From a checkpoint of a small transformer trained on Wikipedia.
Size: width 160, 2 heads of 64, 4.93M parameters.
Architecture: no position embeddings, biases, tied embeddings, ALiBi.
Training: a variant of Muon for these matrices, 362M tokens, 11042 steps.
Each number is 500 + 50 x the weight over its row's rms, rounded and kept within 0 to 999. Layers, rows and columns count from 0. Numbers have three digits each. The size before them is the row's rms in percent of the matrix's.

# layer 12 MLP down (transposed), 640x160, rms 0.068, rows 268-311, columns 0-159
089:582478531486482486481472494484479540413469463538576512451498497512567475495543561601520456529462521586507466494515410483485511502554434538533498508479510549497472524505533467489456487563473492478451424368445516548548500495597556561470545575541463479479489506620563493422516541510496553544512403512440572484548489504502498471462502433503468437550347443479467475565442549534543551400507435517480476458434630473481467473592548388607546453481519457385528478466413560513406559556466513
100:566492418450487515465486543478507618514480404409545529413526532455476505451625491535563450536507553507471621540518523409491511489507508496368575455378525472455562467474448451488399540481498540575526478508518498532547555589477447527573457527529525583493459448517498565486495558478595494464469357554494445476531442507514497560476464445537484503582459515439447539460430537487539579528500460534647501448487512470528414526533512475517507469440543530566487423509475469456438546492548503
109:542416478561447391377622553540477467525590504460502440407540466541605482417450463558466518528451422452525453472506498536525454574574512461458513572506537507559518510537567544529504558485518495552403432550470456509466496563417450417527590569403521562509488562489520465435465455517537550504560457471454553475532445480467570507537499565533593510458503543513490497422456436517567559580476533527433486495485523549477440491521421418455526573536481605434491476485422508515522473509419519
115:484545503473462516460440473549489486528472518469581440411492472558498497485529590523483477575412431546547535499574624531495421490514523514483448489568516470513486483568519592543418636532546473520400477583454436466482490557519493439441496386493467515510571435518507561514534427564453504541505586497467480466472449569521517446463453462500552606380562520440539538494495457555495431529525567551538435545484526521404449495488461441455416502625487458470473480463546509503420567516606488
117:480419547507611481552535513574499446599536466577539402496445506483422470530496497439513596422525380513495583462433464597501457477490508557507416455481429578523537489552522484529458546474549449543389519485494445601518552475573529492540495478419499507487416565584468516516440515538563463551488451488545490402468488433471598514487451528450537433600451401469498549529460452547514548620477466477456523437491526494464548509532456455484464519600481500504460462555467467514515517534564408
107:501439546553454442459511584446489510501573593468425573515583486501445465513505513527484426480487504509418525423456561598526468489547551523542403446483414485552549456585489439524445492599467509418488536514544481559602524564390478445506548484491455474498497483518553558438493539482520490473432412386422503478512515529548524510523510560440501588508474585487472385516415520435495412490536510549533437478484494563526534506605465606573450543495512537561494522578542485449462483561398508
114:465553519401486478531418557476511492452508551472407492490601512460472617496536488521485578546538536558521546483496505568516524496510518555483525619452500448445576497500501605513500517441433478502548525516488476493566506443562518488565451458376421587522495505508502470427520473475536480580482479517444436463498478500505537484514440550478571562497480450471528463439649471546635430447468452470457511510561475603514437526478527495519450471474509533400607476483454585392607440474478430
100:509544486499490458456440552477451486518547445399463545479430529599431439481539568480508603434492520534532529433519413390566502472502455555594602469433532487546561521522505576482493510565472491520455552500547424606546491474494460583497463495603565396520482461438480558351446475482510462497484520490509497544509562440491465505515508555568370554538501497558595512488588505521427511498481522516465447498466444449514606525435522430588444495447438458522470500504463527490486504555560428
107:417456519526494486527563510534545493519513502533580578552485458562522481537533464553471493518503550544563591530428520519532536528489461498492501443598490437442491502493511467458408444476472475510436505561488469589455378511535569521530528457428469589407532552528489368515505507441536480579509519452525499420566534471610521522525492567558516469410492534531508479436495518513505478481537406528519537404554437594598435564407533484434419470473543407498405541446522502513456466370573465
096:530454457564536513444552546469458551595597474438422468551530447510414432560431552475506519521497440524517476405495500542473503505513472484565452442439520434442426498505382443466541589528434548503460471539532442489499538466499476582542481565407485638440472507535558470545553577419453568589571447552451538608451577480599516430511486474577508495574482473521506483467533451521534542515414550472536468456454466447498446498522564457404519439519552508530509464519488557429517579442479513
101:503563551605432568485484500448501502429574426546494388440481559537470513459451506481495490431543432458535628436515479547531550451490590463502563580485543532549457482471444547517530545529530574544327472544417460491506475543502496482596542541470474621433486507492397483490514471508542412563530526532479443562521492452526510524463494499455554427531553449556565460498522497526441496474508425526454491377488499501447524558476530372530563511480435508517433570436532519522596543504505493
101:596420538471516526483430488442468464523489531474462421444512527520640494510452481504413467485397516436533516530515491500459525486595540480494516520512500458479521455456571496499463535422498428538527538557439515475506500557482408563463463528492516466575576483398502486547556494560462438480568497522459551451463511529457480564468416580450466457406587454542550608486499497572545454427563506506437417449498409582547569485423511595500653594479494580507485556561515437468524518526486488
099:506505374469573516453530575533509513477458536612554480535475541533652517525530437474460485487476497509525521412521491468495467489455567509539446488517586554457423454530485471545532521550491469481460525492626535552506493505543562515431457443483528418510496457589563376506545442564415432503501443443465612438483490471498502520457489490555464412541479544459507553520506497472490543459473592506529511460443583570496499514370553462528482488515523425516560489433593584550476424450384567
111:529459516447490424559490482495465484551481453493465569475524493555464482510569545495521445459472453496432433528497513534592550491551489491595510512563506481459505553514612482484525549519532577521460607587493478466574529447528454453490507575458468551453566498421438494493516471546536484424441464421572579519398424350470510468542519607503508487493494499466582544621456465473523457554584437552555451445439489524504517419475480531444549390464485525519498443598537508554488485368576535
094:490459524511496529484500504537504478519546492507495489537466488456452529533555410487524539546379551429445441549522448513547586574518384520484521419415446575493495514582593455510481480559446470439534471547462481511497515485444545471544489498581583413513548443590423513536453532430511503514502552467510492423437471436456469514430389556472534473566439605520524444495470467431528558492499468699592475516500528440474446495523585513524583527471488468493392516553556535552565464534537477
107:456449497446568563482551447556522479475422541432461526559504482455490462542523452469489516448483481500531522485523568449479501552530525529412520388569534547459488439511531558487477495554483494416572498474554557476529437466552438449539371533465429513542413576450561554507558485579520520420388476552562567544526412660480607415481507459495505570521467581587546567490557450522528481548520459404445434581534456425509485496510536466466473480452503428534526491521523454473510512407555500
096:473421491461540455488488417510533546444426564557488443507462432512593426394445525530502585436509551450455550526499566457557477510523564512453518590459480525558500427481544426551477482450500489497496501418556498470473477521478450470501432479517608427582485431539531470562491517501555592478541466563587467573551527500512482503446523490578469541465419498417590596520431554460479464585428458509452628515616423534468524511545612477492564448497567513506473476454501522510496446416471458
092:538476549523504530350565433514412474424515569460528496472516492497475528472471468498512532448536503521513462505513557471553450501562509617509525588493405625573441575532427464558458480564448531493515555494541552505509508469465468405419482406399451558485531443534537486576577502537469470500500475457491525427610516527483567473549491544492589475726489427509481491414513496555464532549474468527505507528533463458517506420499455447557490515500495521418463491497459532435490517534416503
098:463447462545509521569484442491476495524472467471465550539446493431518469579487478523512405525520454524444490470474519480521502540497460613638519506571516488478450483536480485510499493430491557492461467490399482496476508398515451432511487463717648453526486529490509586476480448525435466513544540467562469528449568540499510575399454500504522486523511542420482528528439616430427524568488570474441510469555456523540474536528503614474514476595508540437517508393508508544462526394466550
107:513460457493542473461466450582538524521591537610516523465528480507479452478548406527542484509511546470537502417571418502392460562501517540568495474558544538415483403405521537461520564474536542627419564480506476510427504485462485484523573425429507392467427503504542369472532454563513516543576485494498487470487519492423453459471491507416608534565563517440423493496526384493530527520554540593561536459456484433515512605403543462452542481552508542572530489514489510438525477494467538
100:568602444522469516544450503520545531479535558534534473487521397467498401563494492413392433487534535484472609628516521491445524555518510435452515380479522489500526511442585476474468481619483410436491470422490494503451466510547556451420472497441610456406444514522503511481496490566446548457524505497472544542417484538550394500521425584528509453514495535440441492567575552494557520609547581452479528439550505442476464497609533550485469495491496537488550507459608502466466492460535490
095:539507405449481394584477541541561503478561460497472542429547565500532576552466473407475458453571511595414470444588593481472526582501413573495546584530509531452426496492539565555494524482440427538510532446529492493528445493586506524504574561529520546398516487508468501393529446493492503412455487510583596476563531411502484535557486423537521466493436521525420482453517557520502447490475532427551488372440592512503559514499550480441525444552441450455477557422477496507514504509577551
101:511547507536509477456568466444522433541482457467526489501530508519502519588576501520516523542469539445540527500479457536436475571477440419515549554418537503548511436446426394528569427492392472431475450399408518482494386550469523501599459526508487503531535574543475497474545560487582562494451589450545568403497468479566505451488497514514555488462490538539471428572515419486567455456441474488533384488482495461418629515533483493418521569511390514515511486503511619503574543551568573
104:503518473512453511475445416502489453516564556530493581408621486525707427440531508400436428505444543490521464534528526540512525530498463435497404548486522521513537529490496586426565486513463524367558514541423471564460465579410507498499546496522531425536501473447470496441408538514521454564583432507512567461504544543516469509495477489531552526497569504481509443503496481554497457494508508572411589450583534462486497496571490558496507521460379499589466448517520549520546465445400461
103:547445454510460566528489478440546565510494519525556520519458450430484482385659485503522549543521492448550428511464440524431489553489481491579498532457448504447602490501515588379511556482534481513548470464514420477455516468404508494603500442471561488492485517514507539420552571439512595433545485509431411531577424488477483555459535542530495458524564528495498468576471507434588499519437613465423569561494407460530511562481522465498511521525554498568455461408462572507548572405530442
101:553474489486527544506523449508525514529360567470484461482532481445573505575527482516515495555499464462374528476514500469420563514480463476557551443516489545529476562559465456499444502392512418539525399511443570465519529457537560391482505519474507572530490495479452470428542603524469521516451566442435501495482513553509525519485392546486338492465582452529594565471496487393451538533512517464545573458555509555462544413557506515567526590427471495600483482581477423470540472515566581
103:502406517471517507463458569552547487472428495475491597495504539432598399509578549496526452460434467463467516521543492565615486548436474514561567527591427578499469517518574545414527504438440425484425564464539512465478433531485546504500546472500514523414524445518547498418421426466462452500420499513569454495460480573565433558554496561552490509469503575452522439571478549450386473473519445463560503464500592507477502456475479463525550531464501546573412583485532472475553535507626397
094:480461493472536549498524604501525444494614500555496496506418566452451458529538518412447474462388520475490546487482540458452403485483469461475389515518481530545538452518459466518539520491581459598453499512542523503462499524553564513458488506445561494541542451482569464384575471514411491451587541528559444455539553467504536481520591489521488514483495352514500548515630515518458622476490543463548585475564512483483477546450455474525496437493461591484537485494437452554537336535401512
101:480488496541470544502555482583417546554500358522472448361494553491477587533486528589523575486536536467496513541453502491486548516462506520554495431508572452522572486589557492630496548566534466500479542553510509467507510529500446480438504545467554506485443482564522499500484419456505500461551384437425536445555513495554494479527454487558579501405478483506579439492476495478558548482481411450461535472433599496551496492437458357483460607442505536459431513495457555368472510592452487
091:447455483506425557480457507489545515426540462452500481436473458514534480464491604550411619442406454561464503473484540465537551454428514504547488519477493512517515478622545476469457399388461546568480573534551462487517522491559497494524469530531530615452545567451559529467526392598585495445493596481482519515447383446441542453436538418491561513493502533513588411449546564463526473599512511495559461538491568541469458408491531499503443522471523535548570430566443446534444528527493475
100:520405518503439580487452539500502568500505499549533571525497428506442495544473510479578477520577517508529520536570425479414407447541518492487568396580552446508473477457479454521455506549511465484555530504469460484520490470465425460531467486615500436384543512408388522361464508576530439529563467447429515461472522514565504474525497526525445487479564612497491624520507490521532530470455490446536409512514556472454530478477505490626617544568507637466439496545451499513521525554437495
102:497516540383508516539452542473507447505411355517471508503451447451430464508483553532561495475481656554516534492479529418585508455560545462475507399487557509602501506480512451630591461504481611558519463448462412520542476521566544478531570562446479503499497437486575495594461545521529439508526431422491454437452496458533541491543520472451525531470408475508502533451426387488587525458499487474523528498536579466459543503598452504524542519484510497596477489498501530375477546481460486
096:502496545583524543535495456553495489509468472473586539428481526462522536447515443494471504479506546480538373557557552541461468473534335387493510497493468534636480499592409533441402481576533394476479590430470521484505503540504531395437513497457554501448519449552621472505541416585507542439469499492500500487606551480574510557444444498503381536470550554482474510507544445525416497490504506447489533465450528487466532475585575526465409437492566517512482548489457511485517545484484582
098:557358613475519490502543523533493503503567452505525488454434413501494562551454551474532456468514478500534496546569563457469437573432435352492592511515494488465474469511313448491505447529555512577587516513516519453642439495483445469440489466597528444539478493498559472542504524475590555541515552474512515493536447527486505554548521549506508424457581416533614477581445416536475394491431457486541513497495536542495490555444546503452438514502503454547493516539513508430459489518530490
115:471475454497411530494511473450475488492575488526531405521454554485497521543477404532452546414466493496455500549460463523503515493556461476415500501492500583553555539516545507503521480510551548517485488457485523492584454484582456393458483493383481568542513504558534468468503530521409532592507415543553427466614468478424507529516430550471478511448553382505533514406563586525544620552485487585499506489521511454484498512405504325541540517540567529444529534589467494490506468577422616
102:433516541523554499568519583454617482464450542558444485452435482504504509482590521447462463462605521516425507588417457546477515470476557430478400504473515513478504476501430423535528566458528533495553498488539489546445527506497533437529574436555501494459496505580514438521531548511554412476499413485477576504544525539494501521503503403595488558434626541501560573501429497430533442443382451427523476551539432481473532453524568556533503470582392558440541432458570444491555517570538443
097:513499522517460524506486469547546507389422447469474466485427499417553445432497448498502544471587516535447597522523519502512464508574419498485479491536572445518453551563474439553607496492435481535460504472575491529560613534507478419512490546441542496454522460537496500503535520448494532408445398530555476514455550565458455432543438416495559588429445584530426420567465507571510533509471568374515500457453432592492574569520538501556484464510482526576455586399474434487529559544571530
104:537497478534434404453455526478429502525530540453401488454563448483503502578541528456480409501519497553541575499426513537522519561486494468563517428448482428488482472379451500449498494527484497563551414516547470488474580582541433490420475407611387597483531559475511589509441492402494509526423543495481623541478456534554487564458480530480463433494440557557455527554541420566560457544534538506477456505487518572486469535593499520538528559553448568493439455429481469504628538494549502
103:507489409535566507512507468528621530556462506469535458622549491471476436597503551510552505564466459504528536407468483509465574585583428509524465454512602535418464544508500459502543537477416510470488479478549511569474484421537514482526517560538484506535406541484554442455450556516447459529522559504608565464517452537573455535436493524454389464518412584497568446576533523527434441504525514483429524551382475522543506510480456387485525445570515542508469408488466529497522468379415549
097:498520531561550527505566455495392527422527541514516492465501391553498505536508542487467428580543551493443428481502506539484451509503504493573588449544452543343598489534500445504585488532527500543526564501522514430411514519461500449493495506404596484485560514468511501533527530469512575510586558492508483568412483629462472554515446494484521591447541524397462490479462481496497554580431484459490576484507459464578462450524546475485380497638504543420372502452504476498458448468445476
099:580532517541503526460507461515421551449437488476528523572390457495535459552378445561462571564570523487588516508527542526502562464529514484562580549489502464501433550393519550410430454520551456502516458592490495466496520484525556455491465530388523556448469606429503546530452414418527518551588506456408566502550430380604499525542513518474512506593487462462466443422505485468536604501594436480468474513523492490498502516566543498487534504546428527459507524495454584408458531466442516
106:511461600481509545474517580598520529463505561417472530409389534534574476425493532486540417562480518540446573471469526471530421562625425456623516463470560510542435525481579518497498483499451524447539581531516490438542661447513541432535471516476552545492517460482556518542470481452545540542407521438471516519586429490546516509461521477472419493575587545543432404515494486453444572427489454503499460554468436511531518468492441517523487466467448514442487535471553525414482543482405434
097:450515498526559506560474527561462431476624480526394459481462575465457390471432497514458561442491465552575525592500495464419476467491490547511463520483509518429492446456463452501497513531513516495461483490522441604599449542539544601528508504556451549507502396578500487538587508465548489526437455516467515488444504440523505503495564629458516560472462534464464543467513433573564495475518407545481474437473515440553548583509422467557600505435499466627537445477427401621463477532480534
092:493500449444562483517526463443512442460556556519472532466391586501399431458571545443428461482507525577525523351540585501471502462540466503479518409482475456496487476501393394535578517473516430442445549459537498509491513496426553488512430444511490486537476558523496490545406498474565490619558580490534575602477538530510455553534533534532540550525491447540454460512524411507485418602464460527531563438532475486468478451520539570479566579538543383450473533561561471544483473468497602
# layer 12 MLP up, 640x160, rms 0.0678, rows 269-312, columns 0-159
097:452498500463493501487474554558534554533526449561514416556481555543435492519375450567497453562452534479497449479506474484529402428570537507521478430529524469542454517474517430494465492564520507490545551428484487611472474464494594507438588419467613453489506612407612483437496447505472518486450532493536553483502464550490486489514437495464557440389545527482471531540529495515511421522534468502498453471480553494494417493425497565421666467408506419498481579596594467547525431520456523
107:490512474442467440515441559427526573477528594541564478463411415395533497600495461522540504466489468507462578393421434506468527465552552558479431503551461525535559590519469507511455482482453489490407457464611408519411488524549572498548521514572443512505460478448504428463491503556595561458483485523525590527457537544443430482415536432526499548470520472556488443563444546447550399446475520507610483436560530560511445500597551412433489539479527461484505559477494479440467479474580497
107:500542479552529584557473391465562487585481467477490511530406521528504501609541474486523600582470595480454484513440506541430505606548430541508526532495494476466551522470538531415505516482524424452489560502488381481488409546508501454559504462486529476529434526534569570513529471453395415535453528578538581436502517489429440538517535464534504483512502458476509405437498496535514503387525542541487443514479559543528539511497566398523480420555476522425591421426504547586543580547571413
108:474528591483558390468531517536472466567571513545461413381517530495460491579565521390608562513545435473543537448433420537597486529454479525541403476436486503542477461509545516528470463532578514503427510481568438630448573445563517461491453443416511513504364566544450495483455557488503507489459421556525445448420486456477545568477441550451532479534558458482556514522508534499489531586489562502500506516557479590505460480588487554456514527578472509559495464561571476495467437542480444
100:553530487499514544441586519428522562557504463489560509516487489548461509472539522555454419402513515559530634475581416496464550466544491495547492462468397488539474483605443487513489441519460562526511619531588414441469471457543545492482523536479456412526530611526497554483562403528485505542523460523582510443499481466562466533409511388594413455453563400506483484478450561484440500513475628398550536558508527501484460593429460523445460489502465517479555544517489466513465475584509500
113:451513434439489461519415567449466503508405409508457581482501512470482482524463463478567525559571432566483440447505482452563448396442556503499414472527462475426535533534529489373467505519482507493452581386481644479544547542542483488595528484447561496487646498580503487450461466577456526430538493438503497493491430564546457498601564476474510491555544433490453524420629543456445491513542458513526458562512540455544520500495529580514410425529549508514514568474508516462513507569529504
102:484472539525458516545491526472504502468427540530540514434471588542617519555521522471481486663528512610499484458459514490394561508435481451471563567473453469435615550499530472510519464418570531483472605494523502450518546441481487553494483403444525387548549475561488485623544413497366561572513465472409543521535565453522484552487531535509524501534513580462413450520389517473474483562417514479575434515533536531482484550524485540437423500508539472480438566464471463466490447514528506
106:459475447519522511399498503417479543481546529432495480469526468482537537568497415554453513471460489551513538534520491474420541514464500520558564485625524502551485580409594544446424517576547409480442537543513422449529511396437429532516497431495530580492483615481483474458614542420457461496473517459500565434530453439514515512502435491489551475422415486459487424408491471498532533501527487576604481438613537418522526541516477501457569581598475432527570553463522507558453489461543558
101:432534474496564481477517516476482469463478615560554466491510422597520579603525477560505495478461533478506559503453416431506521447409532564496546538418400489447514525586460562500482556409518437457579540560451525544597484556481493464454544473504500426460570553461494457510602475518414528439368473524462470407631488512487530508516545567390479495509437501493481483492405526530523424449490461413478507473558522494455474525544469476472536591478577500493528606564497498545488529536427501
098:491421459526508442502489474513468550428560524410471569449559470446518507505542512502466616465512417527443454598506429466407484491472502517560573526591470534516467585516529479386451558634560524522438508464554411464432511520482498435500427523582483540421510564488501465467507476432491451474448435442470454510587523502509501545379435449554463471493536489506454524462435532621549482552560478471557539541505416533562436579524532609437561483544443472546519529523568468447478491522554510
098:578496490503548455526424532494469561511544537604420464468435448570555503550511551418539554558505431492538390486484434470553513509478495417486533447482472507571520486506547623484593481447489511526508448437514542478583474456445478506580585542570399569529444509480595523469439554458548484467490519572500537550529484368438501527453563497542517498647481540501529491467436554479513373433434462563509409538500516460492467487453546498470423480457476468513514520516576455506470499592422554
102:455567454522449527547521517510443530608614435497512485511447502496478511440457421506531557454467528397490500417559476473520508431515504484470490419566437613474402533518459445494537422583550417542565535472502510456456421534567579474597461458434481426507550480550504472353438471469507535562505484492471480457476476529380536464492524515552516581531607532502538505512482544557540506434490514566464525523477478528521426483527550565548419577527598524523501460581503494386581474525488471
102:524453490547437488546552432468513544513455597477437524588465487544612550438474499524593559511530476509528468459579476531476573443527490445489471439472455611557446517558474492504459560433476533511487555398511517416426550476506523489552551487397559530484490441540465453512625557495470448470535477481463462567464523570570477470583498498480517413518506511434569466539426491488511443469452495523492515531541566577532479579578413526536485392528501397443565529480530394543560421442473411
087:466587461521528501460466441455480533484460462409472556473536498460530509495523516435459461569543511534546546423463525480453495446457503478538405512571452435465528502425463560523507529523546540495592522454499500474437453544599489428464574423538429578458490539546518394565536483554509499592538495598445490541500521597461519528502557438494507527540501425479601503523533555579508509528512531425438454451498547602432537536461462533435493397493507530610568456450410549420395541462417587
108:487547370479487554500499535492482545501571546531422471504481531431513548582446531521552517505549449480515516441468448537414516556516472524552523503510446541451394489392573607499530484570560450496652584440562466472481545531491454439610466446419451480510641536517477474489531618428437586508484496452593502517551512448532535455557553625469493497506524519469453564427546474513455559509415501426461506483513518439462456485498485503533470460470425463518462523549498460482567536565469501
098:508654435489364457524576532522427492537560444518531574442540525500448477477492483485548492608470474566498422371415456482463452467495486506478537419500559474518537492518541491475558549534479524435514518533503432452564502409454543510512589500478459480473564534521491516443477475561411476552421479436424490473606490528485534405530444457528525531495584498497523524600483421459415484515536606495470470483469565529520507486533459603476483611406476478522551482493471459481572501538501611
092:427570492537472477570474571434565529453480473573502610519498531561506492483431412506392550599493572535472421475506458516523518522434496424527504518498502464443524521460436575451524462438599524514486413539457475560459508484457486602512485491553450502507446522493453579464423390417510558524518560527527580511466458473510492554521520486421463459422531528470442429467518527478546520480486541538432477482403528493535467619455551573483445462427599477618570513563458587497466446537568547
099:467576445420537463463477513569487525480573598481540538411438509486457506499423458525604537479516577538518560561481496457433505384497503508507530467485476454499601466528508377446596559516496497496520536514574443405513543606433654482499532449419423460456465408496539460500559496463434566538449465449508476414486515495499463475492479576571475502513487506541527474493530393569541589489440452495423506469451551545534544457534474444541540559473507493575550452556469455462544524553571447
104:433489443538437505509415573529462570478568582491504550552435511513483552506624402509553516496500538591459384510446464543497515474509480488400475521538380526534564613450493475565389440499496488509522477453506485534521447503484429509437554488461544500495490503544596559461553437455471409531527460485500501379583508488528485506543437451474566433474542501499518558546619553408494461514418442449558544489508467430480451525458561524417415568522494508512431565561501519548536532462531544
101:528384528518424560529516483421454544480417444522532531504488518544488513485587471590513508385457535451504406476440493481525542484530543525461522498450378471479416453593489582502441533568514545539451554563571426521527581538430403466493457498412421513498530440468500483512525460535534452582458497513446489485572491553497497511475472582463382573549514514467500575500509604535550534541442536395511606512478509562534409471558501461485549408478489515565514514606479458455511440550488523
094:476420533426475533530498533444533538532501443542478499503490583491475404464512550533543531561448468564564473468610457490536474485464545511582537487544505451431626490508518406492492504494535445468569515478446455493418522502547552507470496471497495509492464575474590480474528482523536473482486458389458435436539431526452482534522484633516466549533469484522441533516541496536532457373393540503428527516512408486407529462499461443582435423464552439419464525461514479485416535615512666
099:581439410489467535488449496573475566587469407577515477491597581614447502524543533561574532533495482530458531435415533535511431479532412541393514545583412523456495415488441521461503488527481471533476470434495454493432547529526517552484447557484568474447559432550514530608542507461495540456472554423457502509570512541480494577533517582607515468634571543506498578536489435490491464562528514593479500466461428533458410456432557492484518513469449489550551526594468485460474513471458499
102:410493540465589484478521590459529536487535511460477505508474561497490457446531446516411568515560506443468528538479484455481533534488539488427403443514512511426486556440578410560567551551574446447488498478571495490513525595560509510573517490515543457564440399546544566472543477497436538555412514491540509491438595522493495488591448549502515509548453412455480441528547450420537572473545527397489504487457444475536450507423526443425517440527486563627577553425562466470427469392580541
108:560544525440496491360578336534538488507432553536571481462532436485485523547561527437419565494534472521481616510434542537524511488520513479444641453500525401515495555353579574540522558459493541431563486511527499444561512484526502478483499447488549487458512532559478518496530471493408451555483559526417561449440482448514540410561521498405499512479509513594521509485530536554418526521545523469511484532494438582515535444479486417422555538533495526500434537449400479446541461550516510
101:538474573470480411488430500521497475493553470560575469529372581563484518492535477501531525457519531486403456470512587484426626515466577447443514537485447548519573466462537545528454444539549483475558498499523549525509482544360431619577504447487513446527467488521520570501479400544531535487465509466432520475460485412437569513474554446482572524521488525417373420484449549551579560477501559486549476532469582433472414503471509503517492530580450539553537556412545431470530556573497518
101:461529521416461460518436569420455429506487508478506514489504498597524599491514547551485558494490433533439478521504450598486544612453534573536495532478510519533457581543481463464488471606493472458504584471479520478401381530574530431573518458576418542528507518380523576476484553393556457478448461544430402493446551375473453490463435501474539453500562482483538504534566468544595515476517466485406616511511492497537482484558505427534551509489572524485537592515514537547491424468449519
094:507520495456477452498560473391526469492492480490542530511559542474536535428472411512506490482493485486521530518567587496508460398535547545427596461502450550412575518506541490387574525479416530461522539499583505569478486563508614510536491601481500445562454463566508571548465482443506560557438566542512463529496522528452470405427501487499465562486475522418549418479457567585565427513557450467467429453452520632446481434506434434550464514536529462460505542559366548564465542527568496
104:463477623542507486574416484423535491530488595463425595517584498520510487412509510553443506573526453506464521461534519451417440437493511462495436541585439450480465493502583384451543464524470530438500499555486452448488431557547434392455375528519478532456486528553472563521528466510482585501487541544548526484424551599548460491526426484461541518477523483539538613555501525499504453563586472469537584569534485541556497375428485519509497539535463449509465471530455378504569482501567499
094:553575552482452459507452521436532513490423522516494432510495506539538556429476471378517512521553480500482454453550442477440503442585524464362531527450466607462516566532527528569568450458559505391481547445538576576481462497534521460498492559514422372458490518503429541433518472482365424505496428516526518506522457554554539550594531489550527411563454487575465515522433478508550452468408502534502521555439534530450465541581469605508425487520444539528510566431523519506441422430480481
094:514508427542527480392518455414438541457542458473540538573432552507525455514536550588503540498498499484520442395431601547523504554503557506518531580552518526438385508503494430543455479522449514500506459518560492369533564463582555501538446458544550516562467596553545531404477548482418518534515436513399454538471492484436487619525554428469474438519462475433504518468476515451433633540463473481547470511556456551498545540492521428522413553507542409489526393549545466486525553460540522
100:424458488433535489508353442531573516478540508509532473520453464533567574475488454451531507464527525397516485499381425469547601502536611497530530407461517537479540658507440430503485472454460502634583500552448501436475479528485537458519521495496545556540543539424504456449516525409475476527476564489480489454453485454497433471579550509582462420538507513483536453581587530416530505424527539512532454527560467559543549479522463538633527499493529404476441506481503434537476434518464534
098:439456589520434525438504475508559492548572529518458514454473594503496448630488533500451496452442507393459468529471473480486522475519506481526549513466636617493448541518503490504534594498591596577509537497509496463518473480576445502523448474583500427522521574482557549497568461381451467499519554498489418503484485501452466492535470476374495502448455441433444360528436509554524528460609437466532507513518472516597515514472460462399438469508518483542465592413543401507498464543486517
092:472532421482591497510562483521556510592431494418439451492328487531608402513504543558494625479510488549437447514514515423553557395604537530496490481516494511510434499531381476493550504495467517431484476545510492629480578539433447551478545526567530437485504467471445583495613508492506565492480504481566470540453562466515463566488421436427548564500464506450434442483489484558511432569502438432498496520471470503520503549580491422480483463487488481479561517467488413462506534515414493
122:460520506471535574528433477450512485492478558531465520508487475492462414475549489498511593488471482448423493496442527533476587464520552542483488532533391620497515447434514501421458399506403498546575572509558401486491463560540513503575486471540500510524518533352527486475486497436459437518493537563482431452475453506419475564506461520532392516469458556616460448511369521398538414533429553556463497517555496383486550467509423553512553619534521451476521499477551402504540489519481504
099:600459556545463544515521480468452590486599615559398457418503540613495382462522479471603555495465508540418483446508503435436525449512523492459554476558514489445564571468487445547514466527472426529500460546467532569463463467545441546507458576510368492398531515544514470501560496538466487528436538540392522475520526538514468498484474478473605490509474463557587465540519460564598545433479555515441497531529552530519404491386502432505524555472569514553488537478483482556515588547467462
106:470503531473535501550487491512485547446462516491519523563549594414468592480508563500492541488558434499547494482379454543487370620524504529435400503552441539499596560495404488554506493484477499496508479525411422455498551423516579520531573483574480461612471499550545489491529490482519555531525617505480475464551561418627486600511564500590522465484565476456444529508530371498448420449451515470491530482550446458469433419517513496513366484469506485485450493483502592516516490517513500
101:551502439525545487509584417516551479511454445523412536388503537524474501481528553477604530520434506450464485402459524460491422512448542579520544479485483455549487456517543459524487504596488547543477482381471580434498509419528543532450532466523481526445551565459683509496447445514498518458502497439500475518652507421537507442618525477502496471471559583470503460539465492475498487457547491513499490500498534541492481439492524580468583402484422471609509576511549458518581488582581575
106:538523531528407508425526449414517473481517585523572526585445530441494465500536433485479556543477386459459492537515429374578488513412480507447552565540411628513456493540476483491512481521398517559515530520519437483594531508583568478615588427521511447479517598514554536534479566528443514504564482475518467515465559494502476422485540417569489504467558500505561466444508487436425528472399448434511502564526551461575527569531427519465520572453432529497544578510509551532467524461486418
093:521490504525437430509449443603486447445397450456461569468584601519557486526465464466480414512508579453582551482572462472464625445560469491537489533467521497474536558496532539497507470475503478482514522525499475478470418504553479421500464578568406413516462499543474595483584412537394337580517483470426507430542602514498510494537408496551438444512564442552520537524453526443540542481482560543561543535492571525541478462507479537571573527453517421494520454506472525470579541543493534
104:460528494487485588471491536503450504485538470564540543506597503502457610553493412516577572414448470465482457560470505517554454496477495491483402499492574534516516574407495479527557501433491469406448641406530491543468536473460488468486624500524457493522563572513514560455539522452389487435496518476626517451524516511504578512486472455489564443533635463541479450496531622493461435454480464512423489494505440419428484502395527471450581468462496478488458446516423526552530449425505457
104:525609435471503490541529496506534495366504459510445524494466570487511469528510400489491552579454630460533538483546431569473557539532449527567479460434503441659504518589503517525469478533511582569457514468518560491481625526486527542516555460538514471511557541480534473494499539549432498409428517543516466493556467504506569506525453448432508493478484496428564423479478551511527518469409595487498543510524505488528467582447429497555449429345505496509471514521485367507396415502477442
091:512490515487526439598536529459547539572499469499513512464461488527479473448513388587462598564484459517481498597474447515588561426515458516597362524544529450522471508491535462546522466537440484485551549498438481475508502449516459607473441549621438460452542434527538452522440504445407474530504440482450553557445570531549524542530472528490506599536573480530390455538479441531488517528461455549537580564517580509372499548465532459504568489405479516533462504538408482558476536522393555
100:491465541497607515485491454443544554534441490550543404519497483458569520479510421549647573494483565462422524540431424472507412551484518496459487481570517598517531507493510540506383555530466515586522495476517461508536493497516478406479501519477614418524470478486444511521575644490475590483542571560553546479504472561471450531443488434570539439547550551504481442516466607488502447493490467477410433471518517550495529504459503462516437444454455557572552429398432570495576553470449452
098:519530527470461532468469492488525530579445493498473541521397487522483433512488450554563382492437460403511413608518447485534514439490442486445584525530500423426580516477436523594466503531569637446508480465555559489558462516544533355471424529522548514546530460484474501545552506496471481499567543475554469507497546520417379560519484508554475483461417541441457415561524530425508535554446567488466467473557536552494464489509556560467505477472455426572621538562484423506491444448545574